python train.py --norm="layernorm" --init_std_qkv=0.0395 --init_std_up=0.0395 --decay_fraction=0.663
Each number is 128 + 32 x the weight over its row's rms, rounded and kept within 0 to 255. Layers, rows and columns count from 0. The size above them is the row's rms in percent of the matrix's.

# layer 12 MLP down (transposed), 640x160, rms 0.171, rows 368-389, columns 0-159
size [101  97  90 123  99  96  93 109 107  88 110  90 106  78  79  97 104  90  96  99 109  88]
[[160 140 147 153 158 159  47 107  97 190 138 134  89 145 125 114 110 147 155 139 167 130  98 121  82 123 118 140 112 134 135 104  87 168 131 125 155  78  79 165 116 114 148  55 143 140  99 158  94 119 123 108 131  94 145 147 170 116 178 161 104 207 124 123 166  95 137 111 219 162  98 106 174 112 104 126 118 152 119 125 152 128 115  99 120 195  59 103 131  72 127 146 149 153 120 112 105 104 144 149 139 191 133 103 119  94 191  95  97 144  81 124 131 180 149 116  83 170  99 150 145 150  38 116 135 144  91 136  99 116 165 128 112  69 107 204 143 142 136 132 142  73  94 136 127 177  58 124 101  71 141 154 164 130 121 166 110 152 151 162]
 [141 102  95  95 112  76  59 123  93 125 113 173 172 136 141 177 157 112 128 203 123 166 111 121  84 161  72 159 160 132 138 123 156 125 131 107  80 167 147 143 128 115 171 118 141 173 119 165 121 149  88 130 140 124  99 158 174 140 137 148  90 169  77 179 116  76 148 189 107 105 155 183 146 107 123 107 170 162 139 151  41 107 152 186  99 181  91 164  84 129 171 109 156 186 144 101  96 108 135 161 145 115  95 115  99 122 128 137 148 139 142 111  55 146  79 123 136 108 166 114  99 134 153 115 137  97  72 148 206 111 161  66 170  87  90 131 104 163 180 140 166 116 121 152 131 146 106 157 112 105 142 113 127 104  83 202 145 134 131 101]
 [144 161  72 115 119 169  82 199 120 147 130 171  98 144 141 109 115 154  93  94 111 130 110 143 119  76  67 121 158 141 144 134 132 138 138 128  88 133 151  92 111 125  91  91 155 132 187 131 104 142 122 142  87 131 136  72  98 120 142 148 178 120 115  73 146  96  95 214 148 106  88 106 115  28 122  86 106 150 152 130 138 132 144 145 147 105 123 183 163 136  23 176 151 136 111 131 119  88 150 172 119 157 158 143 137  68 111 134 102 128 128  40 128 168 120 121 119 150 171 131 123 121 117 110 214 152 137 108 154 134  95 153 197 122  95 120 186 141 148 118 145 127 216 143 114 120 198 103 122 159 164 116 116  81 138 127 128 112 141 111]
 [153 176 176  84 159  86 125  93 144 177 102 144 110 181 161 172 139 120  96 135 144 105 140 157 147 132  79 119  92 132  94 140  75 120 121 115 133  93  99  89  97 127 149  89 126  37 103 154 153 112 172 145 100 108 108 164 110 113 106 135 153 100 118  74  94 105 201 188 144 138  81 192 131 163  87 162 181 121 142 122 184 142 107 139 178 105 118 132 133 109 122 142 103 131 108 208 150 115 108 143 131 214  89 131 160 117  98 129 121 115 173 118 119 166 111 143 159 115 154 102 125 144 143 140 177 159 125 157 174 142  79  84 126 172 150 140 129 105  92  63 132 141  35 132 163  81  87 129  76  94  97 162 115  95  99 138 102 143  94  96]
 [129 129 121  60 154 137 167  36 109 102 109 168 183 129  68  92 163 123 117 187 150 145 122 114 144 173 188 145 114 173 153 179 116 115 139 141 126 124 182 112  99  78 136 104 107 134 130 109 120 118 103 132 104 120 160 101  86 111 147  67  97 158 102 116 166 154 141  72 133 171 161 120 100  79 122 119  97 140 142 104 141 128 124  98 117 115 100  94 119 117 160 132 213 108 109 148 189 155 173 175 180  94 143 113 118 120 151 164 156  90 143 145  36 113 122 138 166 153 117 114 150 156 147 122  84 174 117 129  92 166 117 144  85 100 164  83 120 114 130 130 143  27 138 118 112 143 125 139 100  76 132  81  98 124  55 149 162 156 186 129]
 [152 162 111  97 139  95  78 136 120 166 130  82 107 133 121  93 181 130 162 109  90 147 110 134 149 134 126 130 128  68 126 230 160  72 108 133 114 100 117 143 136  91 110 178 118 152 169  99 169  70  95 115  97  74 112 127  79 115 168  97 159 151 165 137 117  74 162  62 155 152 141 151 169 169 113 129  91  96  69 120 103  81 103 129 117 100 184 140 143 117 207  98 144 115 167 156 123 118 127 157 128 129  97 142 149 153 140  87 133 119 122 179  89 160  91 115 115 142  98 151 127 178 131 139 145 105  92 155  70 176 170 121 122  71 158 157 129 153 172 150 103 113 117 122  80 186 145 109 169 134 191 120  91 174 135 109  94  97 131 212]
 [ 86 124  91 122  78  96 101  87 150 129 102 167 146 172 129 146 165 152  97 182 109 130 133 138 114 139 187 145 144 146  87 154  94 122 153  43  83 110 159  97 159  77 145 127 122 137 186 131 106 113 101 124  72 136 128 111 146 143 126 116 100  62 125 160 126 186  85 127 137 157 132 130 122 124  47 142 147 124 200 126 116 161 139 172  96 195 144 109 185 132  97 164 119 140 112 167 122 104 114  56 149 209 139 101 202  69  99 124 110 130 157  96 156 159 159 150 103 102 131 107  92 122 165 157 135 103 111 126 170 200 134 179  97 131 104 154  88 141 162 133 154 185  79  84 144 156 149 158 122 128  84 132 151  94 120 183 134 111 119 121]
 [142 110 130 152 124  80 129  80 165 176  95 128 119 119 171 161 135 144  83  65 145 123 103 158  74 115 177 114  67 107  98 146 154 170 114 157 131 155 161 135 100 135  89  96 166 110  86 161 122 126 107  74 140 152  62 122 114 120  82 142 161 152 131  91  98 110 172 153 194 155 109 196  98 154  69 190 134 129 130 141 153 124 169 110 155 134 102 160 136  97 197 161 160 141  89  83 154 119  96 140  58 138 142 153 101 136 160 113 149 155 151 124 115  66 112 153 152 134 163  97 119  83 153 141 147 143 186  85 108 157 143 115 176 135 151 112  99 147 130 187 103  93  83 165 188 130 133 185  89 113  78 101 135 136 213 140  94 144 139 141]
 [136  94 106 118 159 129 120 132 154 145 169  89 142 204 143 201 111  88 170 165 118 103 193 174 208 118 123  68  79 169 121 102 106 128 115 132 153  89 196 163 122 112 143 117  92  84  99 150 126 143 139 117 116 107  96 132  90 172 114 102 126 202 127 132 146 155 137  86 101 142  67 125 182 153 122 139 118 120 139 104 146 116  99 100 124  85 110  83 114 149  44 107 134 199 154 122 180 173 106 130  78 129 112 103 102 140 156 124 166 136 171 114  96 202 103 101 123 148 111 121 128 173  93 100 133 110 151  91 115 114 177 142 115  91 184 138 146 178 121 104 128 157 123 105 193  84 130 116 153  74  79  95 169 128 113 154 178 113 107 126]
 [162 146 140 117 130  88 137 166  90  85 114 162 154 107 129 127 146 117 126 149  96 126 129 151 127 175 119 188 128 105 115   0 119  69 116 126 153 108 140 159  75 215 158 117 156 172 107 132 129 145  96 122 181 154 122 157 128 133 144  89 125 148 159 129 110 129 105 221 143 141 118 162 127 106 143 141  97  63 166 165  99 138 112 104 131 142 140 163 140 132 157 111  52 120  99 120  99 165 130 135 109 168 130 153  77 155 138  87 154 137 154 175 113 143  74 170 150 122  82 110  80 160 114 147 138 154 138  77 110  68 140 108 118 199 132 156 127 157 187 121  93 161 164 160 158 124 126  71  97 155  96  86  85 103 123 162 141  90 113  80]
 [195 123  93 146 151 202 118 142 140 144 122 120 162 156  73 134 186 154  81  90 129 107 184 136  84 129  70  74  93  84 133  89 141 121  95 128 113 156 174 162  95 158 132 130 137 139 155  89 119 162 145  89 122 137 137 104 138 146 128 100 138 122 107 128 129 134 133 142 113  95 121  90 164  51 179 150 142 140 114  98  78 169 151 157 102 145 137 128 127 142 126 141  75 149 116 127  95 117  76 190  94  64  71 191 157 150 163 109  83 124 152 154 109 111 175  99 160 151 147 106 147 204 125 140  82 144  83 157 134 160  82 115 161  90 124 119 120 151 181 184 125  55 151 122 112 163 136 123 125 130 161 106  74 123 112 192 114 174  99 198]
 [112 126  66 121 161 135 111 151 119 117 160 112 169 124 133 106  89 156 118 124 126 139  94  89 125 123 115 140 140 145 125 116 126 163  75  97  72 172 107 176 130 195 121 154 152 117 184 155 146 166  98 140  96 105 167  86 131 136  45 159  73  30 148 137 126 179 100  65 102 176 118 122 132 115 147 111 128 102  86 107 121 120 117  95 111 127 152 115 181 157 148 100 167 142 103 184 159 156  96 117 117 106 187 201 148 132 118 160 120 180  96 180 114 146 144  51 131 163  48 167 161 125  92 154  96 148 133 114 159 167 144 128 167 147 142 104 140  62 129 125 147  83 137 138  97 115 185 114 179 147  82 190 128 119 171 125 100 127 138 114]
 [138  91 173 105 144 127 145 138 126 128 155 148 118 118 107 124 136 180 147 104  85 133 117 155 145 166 137 123  91  84 135 255  95 157 148 125 138 118 171 152 131 128 141 113 172 154 178 115 113 143 121 143 119 135 195 106 144 135 118 189  97 141  51 146 179 127 152 100 142 142  90 127 171 131 140 124 125 114  91 142 132 115 108 145 196 167 146 160 148 105 146 130 113 119  87 171 133 121 167  65 138 125 141 154  87 159 127  87 122 145 133 150 131 129 156 105 179  80 148 139 115  88  98 131 142 160 132 157 144 133 139  97 110 159  94  77  98  95 118 172 151  53 151 114 145 126 141  96 165 184 115 137  93  58 101  31  95 111 151  29]
 [ 95 121 119  74 140 148  74 128 162 101 181  99 126 108 126  61 149 148 123 167 154 162 138  98 110 138 115 154 122 137 179 103  95 100 150 144 115 173 139 115  47 144 138 137 169 107 189  81 109 114 109 169  85  98 137  98 151 132 142 180 119 121 150 186 151 134  94 130 110 107 176 114 145 150 122  89 146 113 158 174  90 187  99 114 148  87 110 200 177 132  84 168  58 180 113 107 121  86 115 127 176 114 125  55 122 141 132 100 108 164 118  80 130  89 130 121 134 112 124 119  95 163 136 158 113 116 117 130 130 142 199   2 137 112 163 168 137  99 101 109 163  75 140 134 110  86  82 135 156 141 160 120  92 140 124 136 142 127 188 151]
 [113 162 164 123 106 161 174 143 122 112 129 141 132 127 113  91 182  55 140  92 112  91 149 115  94 126 113 193  99  93 135 234 106 138 158  96  85  94 171 110 121 149 131 149  87 122  79 127 168 129 122 167 147 152 134 108 124 101  97 125  81 105 183  72 135 117  95   2 114  76 143 150  70 150 126 131 129  89 191 102 137 122 149 118 127 132 134 142  93 133 165 174 255  57  80  84 119 102 143 163 110 134 171 122 104 109 116 147  90 125 110 131 135 127 150 120 132 128  94 147 160 117 113 123 103 107 160 107 126 143 182 142 140  85 149 126 125 118 124 122 135 122 174 163 129 123 107  92 119 108 135 122 113 133 140  83 117 155 127 133]
 [121  87 108 154 106 154 124 140 163  81  46  79 171 159 118 140 186 114 138 127 172 128 129 118 171 173 113 109  77 121 179  68 158 129 161 106 125 175 118  92  44 139  96  86  71 136 158 101 104 102 102 142 187  95 123 111  98 105 128 184  78 113 118 136 164  68 159 132 146 170 170 103 119 139 121 103  96 124 122 120 126 128 196  96 100  98 168 109 129 126 131 172  77 119 117 149 116  74 137  83 156 134 177 126 119 125 109 153 120 128 195 157 144 109 165 158  79 114 138 150  86 156 112 131 104 149 115 155 144 123  76 172  58  63 131 101 115 157 114 168 118 142 185 150 177 151 109 116 150  95 154 158 186 180 123 154 142 143 127  80]
 [166 157 108 148 120 140 155  99 180 127 138 108 176 122 170  56 136 106 128  66 127  89 109 132  97 103 111 129 177 129 193 103 146 164  90 147  95 196 122 122 107 131  93 184 124  92 121 143 137 115 163 148 142 119 130 109 157 152 109 132 104 136 133  74 156 140 114 115 136 167 184  94 132 113 140 113  50 164 128  86 170 127 125 120  99 171 124 100 128 152 182 182  81  98 115 163 122 156  90 140 152 145 132  89 135  75 109 184 115 163 122  83 125 118  54 151 196  88  87 119 174 155 108 137 154  92  58 124  86 139 154  50  82 157 116 129 169 112 130 192 124 118 111 135 134  93 115 147 205 151 130 118 176 108 149 124 152 110 173 182]
 [ 78 150 110  98 143 160 103 100 168 151 107 142 141 162 145 137 111 154 126  98 120  86 143 149 166 121 114  94 128 108 126 192 169 125 119 124 151 187 114  94 131  91 196 111 186 162 190 117 110 164 115  88 115 194 139 108 187  94  68 127 116 125  60 119 109 128 129  85  74 157  92  80 110 104 148 119 124 180 110 114 151  99 124 140 102 108  99 143 116 143  63 123 155 133 135 152 160 110 142 152 120 102 124 114 151 117 116 179 108 142 164 134 159 115 144 122 132 155 118 160 121 148 103  59 108 136 152 136 130 130  98   0  94 145 126 139 195  92 120 125 144 138 125 169 152 132 167 182 128 126 110 152 143 106 122 148 111 102 116 142]
 [138 107 154 127 144 101 143 139 181 105 131 166 147 180 150 102 141 103  97 150 174 138 134 116 139 187  98  82 146  72 179   0  57 183 139 171  87 117  94 173 101 125 150 102 108 144 114 160 135 114 107  97 141 169 102 144 106 167 108 133 145 112 162 115 156 102 127 199 159 176 153 112 108 147 163 123 115 141 147  62 129 135 129 168 132 173 113 170 127 126 142  70 116 123 150 113 105 102 174 112 105 149 151 135 125 100 105 109 161 106 158 106 114 128 126 126 119 105 146 169  77 187 123 148 165 123 148 189  85 124 141 229 123 132 134 123  98 121 119 124 197 142 140 100 150 113  81 106 114 102 115 138  50 104 109 145 161 122 161 125]
 [134 164 129 166 154 168  85 174 125 115 173 104 131 160 104 131 129 164 140 144 133  73 120  98 134 156 130 122 128 130 109  81 201 138 167 126  98 188 190 116 110 146  84 118 154 114 142 139 138 124 145  76 120 108 102 148 141 160 121 157 144 125 123 178  86 175 171  38 114 138 111 123 121 161 125  73 139 150  59 132 137 170  89 138 144 146  93 133  81  95 144 139 134 154 118 189  96 123 116 101 161  72  91 158  97 113 162 172 104 169 129 123 101 196  80 134 105 159 109 137 175 104 104 131  73 104  98  81 133 145  82  96 178 150 164 162 131  58 187  96  95 118 121 154  81 138 160 129 172 132 123 178 213 129 129 129  96 101  78 148]
 [155 147 124 120 120 106 138 112 115 169  76 128  94 133 134 130 165 146  73 119 140 128 127 106 164 120  99 147 179 132 111 144 126 113  78  94  56 178 144 145 161 107 124 128 133 159 152 158  88 148 170 144 167 118 144 140 140  78 118 150 129 145  80  96  99 163 142  80 160 130  94 107 101 103  75  93 127 161 128 168 114 127 145 122 157 138 155 104 110 118 102  74 255 133 116  72  84 132 169 166 117 131 181 134  98 126 126 179  67  69 166 145 112  81  78 110 142  92 153 137 146 119  80 127 154 132 123 117 100 119 134 139 138 128 122 140  87 152  41 183 145 111 103  70 102 131 162 177 127 113 117 143  87 101 125  72 132 205 116 126]
 [119 150 199  73  94 133 150 128 105 142 133  98 171 110 125 151 116 159 104 110 182 105 113 144 141 125 120 129 158 134 130 209 104  83 106 111 103 168  61 100 107 144 132 124 123  94  99  81  76 155  79 149 175  89 174 135 113 144 132 122 119  95 127 152 123 115 125 151 134 119 160 117  98 156  98 113 159 149 121 150 138 173 120 112  78 161 112  75  87 152 129 123 214 110  57 138  98 123 142 156 137 160 146 126 105 207 127 167 171 186 105 134 119  84 198 126 134 121 108 131 135 209  94 136 133  92  69 119 124 149 103 100 153 169 185 152 178 148 135 102 117  95 196 129 119 117 129 206  92 139 124 149  80 110 125 108 127 216 121 136]]
# layer 12 MLP up, 640x160, rms 0.208, rows 369-389, columns 0-159
size [ 84  92 106  96  91  97 109  97 110  98  92  95  92 104  97 100  98 116 100 103  91]
[[102 138 115 177 120 108 118 146 145 100 150  74 131 107 128 107 111 182  76 113 110 191 136 137 133 127  95 107  91 175 111 159  73 116 104  77 135  94 146 129  35 178 146 164 170 106 162 109 110 137  60 155 168 105 113 138 152 148 137 128 175 120  96 134  99 161 106  99 116 120 154 146 101 157  91 164 103 115  99 140 117 101  67 150 130 171 112 114 147 129 135 137 139 120  57 175 150 110 144 123 130 134 126 115 142 197 103 118 142 133  86 184 109  93 120 155 150 148  79  78  95 154 100 114 167 118 119 102 130  67 235 158 161 198 133 124 127 101 117 142 158 102 129 109 137 159 169 191 158 124 123 113  47 168 100  87 120 151 188 163]
 [103 132 117 118 112 142 111 118 161 160 157 139 154 124 117 147 126 106 122  79 213  70 147 138 141 161 110 142 133  87 131 137 122 112 111 173 118  96 147 200 181 127 160 119 151 143 159 113  67 177 100 151 135 173 139  64 118 113 141 103 162 178 101 162 106  99 180 148 134 132  64 141 158 143 124 181 141 125 136  94 168 132 160  84  82  65 130 116  71 125  91 189 148 120 147 117 171 129 145 100 127 151 152 129 156 121 115 144 126  77 129  98  67  88 111 133  99 137 104 159 138 128 111 131 129 137 141  77 162 187  96 172 100 178 118 106 156 142 255 150  80  85 126  91 141 117 149 177 126 133 184 132 147 125 127 136 110 192 158 106]
 [107 157 100 171 159 172 140 110 165 127 146 142 203 131 111  98 156 126 164  99 101  92 160 171 134 132  48 126 132 134 135 128 169 148  66  88 171 130  68 127  97  98 134 112 147 159 188 144 111 163  97 116  71 149 144 157 137 150 124  93  70 111 131 128 111 142 144 153 168 170 141 185 152 120 135 153 143 172 136 133 118  68 108 104 120  77  78 182 114 133 109 134 168  97 147  97 117 146  59 121 188  84 111 195 134  78  57 153 146 134 153 106 134 143  76 121 145 152 155 113 153 144 181 142 113 136 144 154 100 126 194 166 146 125 127 105 179 142 162  36 137 111 140  86 107 184 113 186 126 146 168 135 135 163 139  82 142 115 100 113]
 [119 107 121  83 119 190 129 135 115 145 147 167 187 125 140 104 104 137 144 130  73 154 121 146  92  87 118 106  50 104 110 181  73  97 140 157 143  69 192  98 151 167 128  94 179 127 142  97 128 111 107  37 152 152 154 149 140  70 150 136 119 131 117  86  93 149 129 105 201 150 140  98 106 121 201 100 116  90 154 133 165 151 144 167 148 102 121 140 140  95 154  73 153  84 116 156 146 196 145  48 102 178 166 147 124 159 121 142 124 109 100 119  98 119  84 177 155 179 150 140 120 115  46 114  88 162 133  81 110 177 102 141 143 102 137 145 109 101 141 121 155 100 113 166 130  82 141 166 125 138 180  90 120 142 114 151  96  86 161 111]
 [ 99  57 171 128 146 147  65  76 100 100 111 209 132 135 149  89 124 187 139 115 152 125 122 106 135 105 100 152 192 186  86 148 104 117 163 139 146 151  88 177  72 131 104 121 116 102 119 142  84  96 100 139 126 142 157 117 144 118 168  98 155 179 135 137 150 169 117 132 100 138 115 106  61 135  95  89 136 157 151 175 139  60 163 144 127 175 142 116  54 117 183 169 133 154 146 110 162 102 106 145 154  99 166 186 114 108 114 148  91 122 182 155 128 143 146 109 107  91  78 183  87 111  95  96  96 136 207 166 151 144 119 106 163 131 146 171 136 170 132 101 106 115 140 148 144  43 140 182  72 122 125 157 119  91 117 147 123  91 156 120]
 [157 113 134 102 111 156 107 140 161 170 157  81  84 162  87 122  89 134 129  69 103 109 190 120 141 146 142 161 215 102  58 118 128 143  55 136 147 131 113 183 182 103  59 168  99 135 127 121 126 127 122 121 137 116 146 113 111 115 125 124 126 127 232 139 128 117 104 127 177 125 187 155 150 139  95  97 138  84  97 191 114 118 145  75 130 136  93 163 167  79 105 176  91 159 143 120 143 153 162  95 122 139 125 121 108  76 187 126 104 127  89 126 106 165 138 125 144 144  68  51 109 109 146 123  90 126 137  93  80 113 100 180 100 170 135 122 150 158 105  71 104  69 135 160 129 149 113 103 128 153  90 105 168  96 126 157 157 121 115 197]
 [136 104 177 107 107 116 196 145 134 145 138  41 142 106 154 143 119  92 125 104 126  78 170 209 143 147 120 142 129 131 150  62 139 150 110 103 151  73 108  81 164  99 100 134 109 105 126 129 131  53 113 122 156 107  99 160  71 162 104  98 125 146 111 123 118 132  60 102 119 104 170 119 113 183 152 102 155 122 133  97 127 156 135 118  78  59  85 106 102 119  97 151 161 157 131 149  88 137 111  66 128 161 108 172 178 104 139 134 103 138 142  92 196 147 118 148 125  94 194 138 175 115 181 176 148 171 149 148 147 166 139 133 161 163 101  70 167 127 174 137 116 167 120  70  94 101 136 147 116 139 121 164 149 139 119  83 111 155 104  35]
 [111  64 141 194 131 171 166 108 149  88 143 106 175 149 138  96 116 100 145 128 119 143 173 102 109 111 147 159 117  91 130 106 147 153 105 180  81 174 121 164 104 135 139  92 155 128 133 124 121 127 151 117 114 174 125 146 221 151 198 127 199 114  63  83 146 159  77 153  70 144 127 180 199 165 108 135 127 116  44 136 151 134 136 115 129 144 159 167 134  75  71 159 119 154  94 134 140  94 134 106 113 116 102 107 179  96 127 105 119 152 157 155 157  97 153 110  66 106 119 141 125 145 124 171  98  95 132 125  70 163 117 105 123 138 160 120 141 166 150 139 117 128 143 135 122  67 111 142 171 107 187 113 147 232 148 125 141 138 127  59]
 [138 121 102  90 196 121 145 107 171 167 116 157 138 120 130 101 124 101 135 122 163 158 152 165  91 122 119 168 121 107 133 151 149 107 152 150  86 130  94 128 135 104 114  67 114 161 131 128 166  65 130 103 163 145 120 120 165 123  89  89 151 155 141 183  82 113  93 125 162  87 126  77 176 152  87 111  87 152 154 119 173 123 158 114  88  96 176 158 164 112  84 180 119 177 103 138 209 139 159 166 163  86 129 160 102  93 158 124 145 112 148 143 235 125 107 101  71 170 149 168 135  91 110  93 116 104 134  74 150 125 126  94 146 194 162  96 129  95 217 128  89 101 151 145 150  82 167 115 114  92 154  92 127 122  87  87 170 168 134 159]
 [128 155 164  97 159 168 166 167  94 111  86 189 158 108 175 149 104 105  71  90 204 150 161 157 119  97 128  45  90 150 163 105 126 122 115 113 179 108 126  79  70 156 142 109 147 107  88 135 146 154 146 146 193 136 171 117 126 161  84  98  93 148 112 135  62 134 180 132 174 125 159 145 167 133 184 177  68 113 138 142 150 145 107 158 122 152 121 155  97  90 131 167 142 108 100 134 137 116 158  83 114 130 190 142 168  95  93 147 119 141  94 139 162  88  91 172 125 127 115  69 140 149 146  88  74 139 139 169 136 153  90 128 136 155 151  80 145  65 105 115 193 140 147 137  93 116 123 101 103 126  65 134 147 140 112 111 121  55 134 180]
 [ 78 151 119 104 104  93 163 108 168  41  93 169  99 102 112 197 133 121 106 170 139 176 148 129 152  98  65 149 161 119 155 106 119 160  95 149 172  87 155 172 142 102 132 143 156 173  77 171 104  95 107  72 153 134 153 150 208 143 117 119 136 161 146 125 107 184 131  91 121  90  81 170 138 148 152 106 170 113 164 155 120 141 165  61 133 138 162 131 114 167 105 136 134 171 175  71 115 136 148 154 125 143 131 142 133 115 156 114  88 105 124 174  84 139  67 155  62  93 123  60 150  84 135 133  98 131 135  83  82 153 146 134 101 139 159 188 168 126 149  85 133 190 126 102 111 164  89 162 148 158 121 137  96 119 148 111 150  88  71 133]
 [153 136 151 107 157 135 110 132 126  76 150 136 182  96 125 122 104  88  70 120  99 118 120 150 113 103 155  93  98 138 146 148 127 101 147 157 133  92 115  75 131 137 139 133 148 171 133  77 141  65 142  27 184 139 133 112 113 105 149 118 148  96 153 116 154 122 154 183 103  69 148 118 134 153 110 113  77 168 157 133 104  80 173  97 104 187 126 131  84 125  96 118 127  91 117  37  95  82 194 147 119 130  95 122 107 133 149 104 156 113  51 176  67  90 146 147  93  72 129 129 160 149 121 132 157  71 141  88 135 111 105 126 136 158 137 184 184 144 159  95 153 177 187 175  79 112  76  75 138 117 131 141 156 150 145  76 143 109 133  91]
 [143 138 164 110 136 166 162 137 136 173 116 122 158 117 188 178 137 114 125 142 121 146  93 128 114 132  82 172  70 116  80 113 153 148  85 109 132 119 129 124 148 101 155 145 147 144 146 131 176 158 159 108 165 169 159 199 170 114 179  69 142 127 110 127 128  87 156 119  98 125 132 160 122 125  86 174  85 176 160 100 118 165  68 150 139 186 145 132  71 148 212 138 102  80 174 154 111 142 160  94 136 174 163 244 116 159 129 146 127  78 119  95 126 138 187  77 110 122  83  96 115 144 201 106 127  74 111 108 133 141 129  78 110 101 136 108 111 191 112 148 129 142 118 130 118 187 195 111 140 138 126 112 152 131 141  57 126 127 121 138]
 [152 129 133 166 110  96 144 113 157 158 151  99 145 149 156 137 140 164  80 138 102 141 121 125 144  94 136   1 158 195 156 120  47  97 114 199 123 136 102 137 136  82 167 128 133 100 119  65 103  84 120   6 113 124 162 140 117 134 159 154  92 145  64 122 138 116 146 127 134 133 113 115 146 137 137 153  52 143 153 143 165 136 129  85 164 176  75  94 138 102 159  71 174  93 157 123  94 140 155  84  96 142 103  64 137 158 148 161 141  65 150 105 109 129  97 130 142 215 142 139 144 152 132 179 132 144 159  97 111 101  79 137 115 162 163 136 129 129 121  77 162 138 136 111 113 129 144  90 115 118 139 128 158 122 145 120 160 103 139 113]
 [172  69 157 103 146 106 104 158 154  88 139 147 120 145 119 103 109 152  80  97  80 135 131 136 164 126 151  89 129 100 123 116 106 136 126 116 112 120 135 113 113  99  83 105 128 131  97 126 138 183 108 112  94 145  80 159  73 119 173 110 159 159  94 131 142 158 147  80 156 120 107  86 126  97 114 118 125 129 138 105 119 179 110 145 154 186 215 112 159  89 111 116 111 168 229 156 144  37  82 123 131 134 107 124 187 120  65  98 126  87 103  94 144 135 138 158 134  94  65  81 101 134 154 145  72 138 191  99 142 150 143 143 123 151  92 153 121 188 113  95 186  84  85 146  97  83  82 176 119 153 110 143 124 155  69 153 157 191 134 168]
 [ 91 154  90 138 212 106 104 120 138 119  93  92 109 161 186 154 142  94 150 162 169  57 125 166 119 150  26 149 158 184 109  98 116 144 125 112 143  82 108 122 139 119 123 113 124 125  81  91 144 124 116  82 115 150 137 115  82  22 147 188  67  92  95 110  55  99 156 116 152 114 124 137 179  93 168 114 163 191 165  93 117 116 162 171 107 108 111 113  94 116 138 136 147 141 163 164 136 129 111 144 114 182 117 121 162 166 126 105 105  61 139 129  92 126 215  91 148  93 124 116  94 136 154 145 154 105 106 115 161 105  73 143 137 110  97 146 116 130 167 130 109 147 184 160 135 149 113 170 137 101 128 163 112 103 105 170 137 128 116 168]
 [143 134 116 143  97  97 200 122 145  99 144  78  83 140 119 163  84 184 135 127 108 121 143  69 151 122 177 105 131 211 127 123 130  94 123 156 146 108 113 197 102 147 139 157 133 113  91 141 108 127 137 138 150 111  85 119  64  83 170 166 162  91 154 150 165 147 159 104 181 151 162 139 120 213 104 114 123 127 182  82 148 109 178  99 130 138 165 189 145 105 107  86 135  92 157 163 138 168 160  67  95 166 148 177 185 146 123  98 108 122  51 185 154 146 132  71 119  73 121  60 121 114 141 197 127 146 106 157 178 119 145  91 142 128 129 106 103 118 130 136 162 148 148 143 152 164 140 110 109 130 107 132 112 196  84 126 168 123 147 133]
 [113 111 126 129 102 127 131  73 114 141 110 186  81 126 142  93 130 163 120  69 145  68 102  91 102 121 136  96 118 128  89 119 172 129  96 167  80 153 169 129 132 105 125  93 116 145 145 114 150 118 160 117 169 180 144 107 108 140 170 112 101 108 154 146  89 118 132  82 139 149 153  84 139 144  99  93 164  82 143 102 148 118 154  89 166  86 113 106 116  79 104  83 123 129 133 119 171  90 125 199  85  91 130  94 170 163 104 183  56 153 112 103  85  94 120 141  91 169 108 171 131 102 210 134 121 110 104 111 135  82 112 160 159 128 176 143 138 137  94 142 196 100  91 142 145 195 225  82 122 156 122  68 155 147 120 117 113 213 115 156]
 [144 146 111 117 116 103 140  78 156 137 115 131 147  96  94 129 112 136 109  89 181 120 124 124  58 137 101  63  90 112 176 140 101 119 161 168  99  71 106 195  85 130 135 153  65 112  82 114 107 112 154 186 162 134 124 193 195 138 130 139 166 142 163 134 115 126  75 128 123 128  88 162 112 163  91 158 119 110 169 112 115 129 152 196 134 116 169 138 172 117 105 171  99 139 106  99 103 118 160 109 137 151 192 197 108  84  90 167  85 111 113 111 152 118 110 126 126 195 145 147 172 110 165 200 118 116 147 151 132  92  96 113  62 106 127 108  78 155 107  42 123 107 141 153 154 162 114 131 120 109 196 130 125 101 159 170  85 144 179 140]
 [110 145  82 161 143 115 189 143 113  89 121 100 149 112 131 158  99 136 170 123 129 146 146 137  57 100 132 153 133 145  77 119 124  87 166  68  99 104 148 214  77 132  87 132 124 145 127  81 156 143 119 118 142  97 132 141 138 171 180 190 128 159 163  85 108 170 124 105 133 155 162 122 138 120  83 131 136 168 122 156 224 106 145 130 157 198 171 147 138 139  94 155 154  88 143  85 126 179 118  86 191 168 145 107 168 152 185 202 184 141  64 159  92  97 192  95 116 151 152 172 116 147 102 110 135 159 144 106  96 199 115 153  94 135 157 134 159 156 105 114 149 176 126  99 135 129 127 130  78 123 125 148 121 145 151 162 137 163  91 156]
 [ 98 165 137 106 155  83 113 130 109 152 162 163 147 219 122 171  85 101 133 157  89 174 123 126 129 141  55  98  82 112  67 119 132  77 188 111 140 117 132 165 147 145 155 143  81 160 123 111 155 172 135 118 105 131 111 145 102  97 124 127 106 137  68 109  94 115 146  81 176 107 126  61 137  80 112  76 119 120 154 117 164 183  90 102 100  92 132 222 161 135  99 144 167 139  89 102 150 128 177 159 170  74 122 111 120 182 121 130 106 115 112  98 172 167 124  94  67 148 115 146 136  94  76 156 104  92 149 175 144  64 141 178 103 144 146 121  87  92 153 125 108 122 109 150 113 119 160 109 106  94 126 178  95 106 155  80 174  78 131 136]]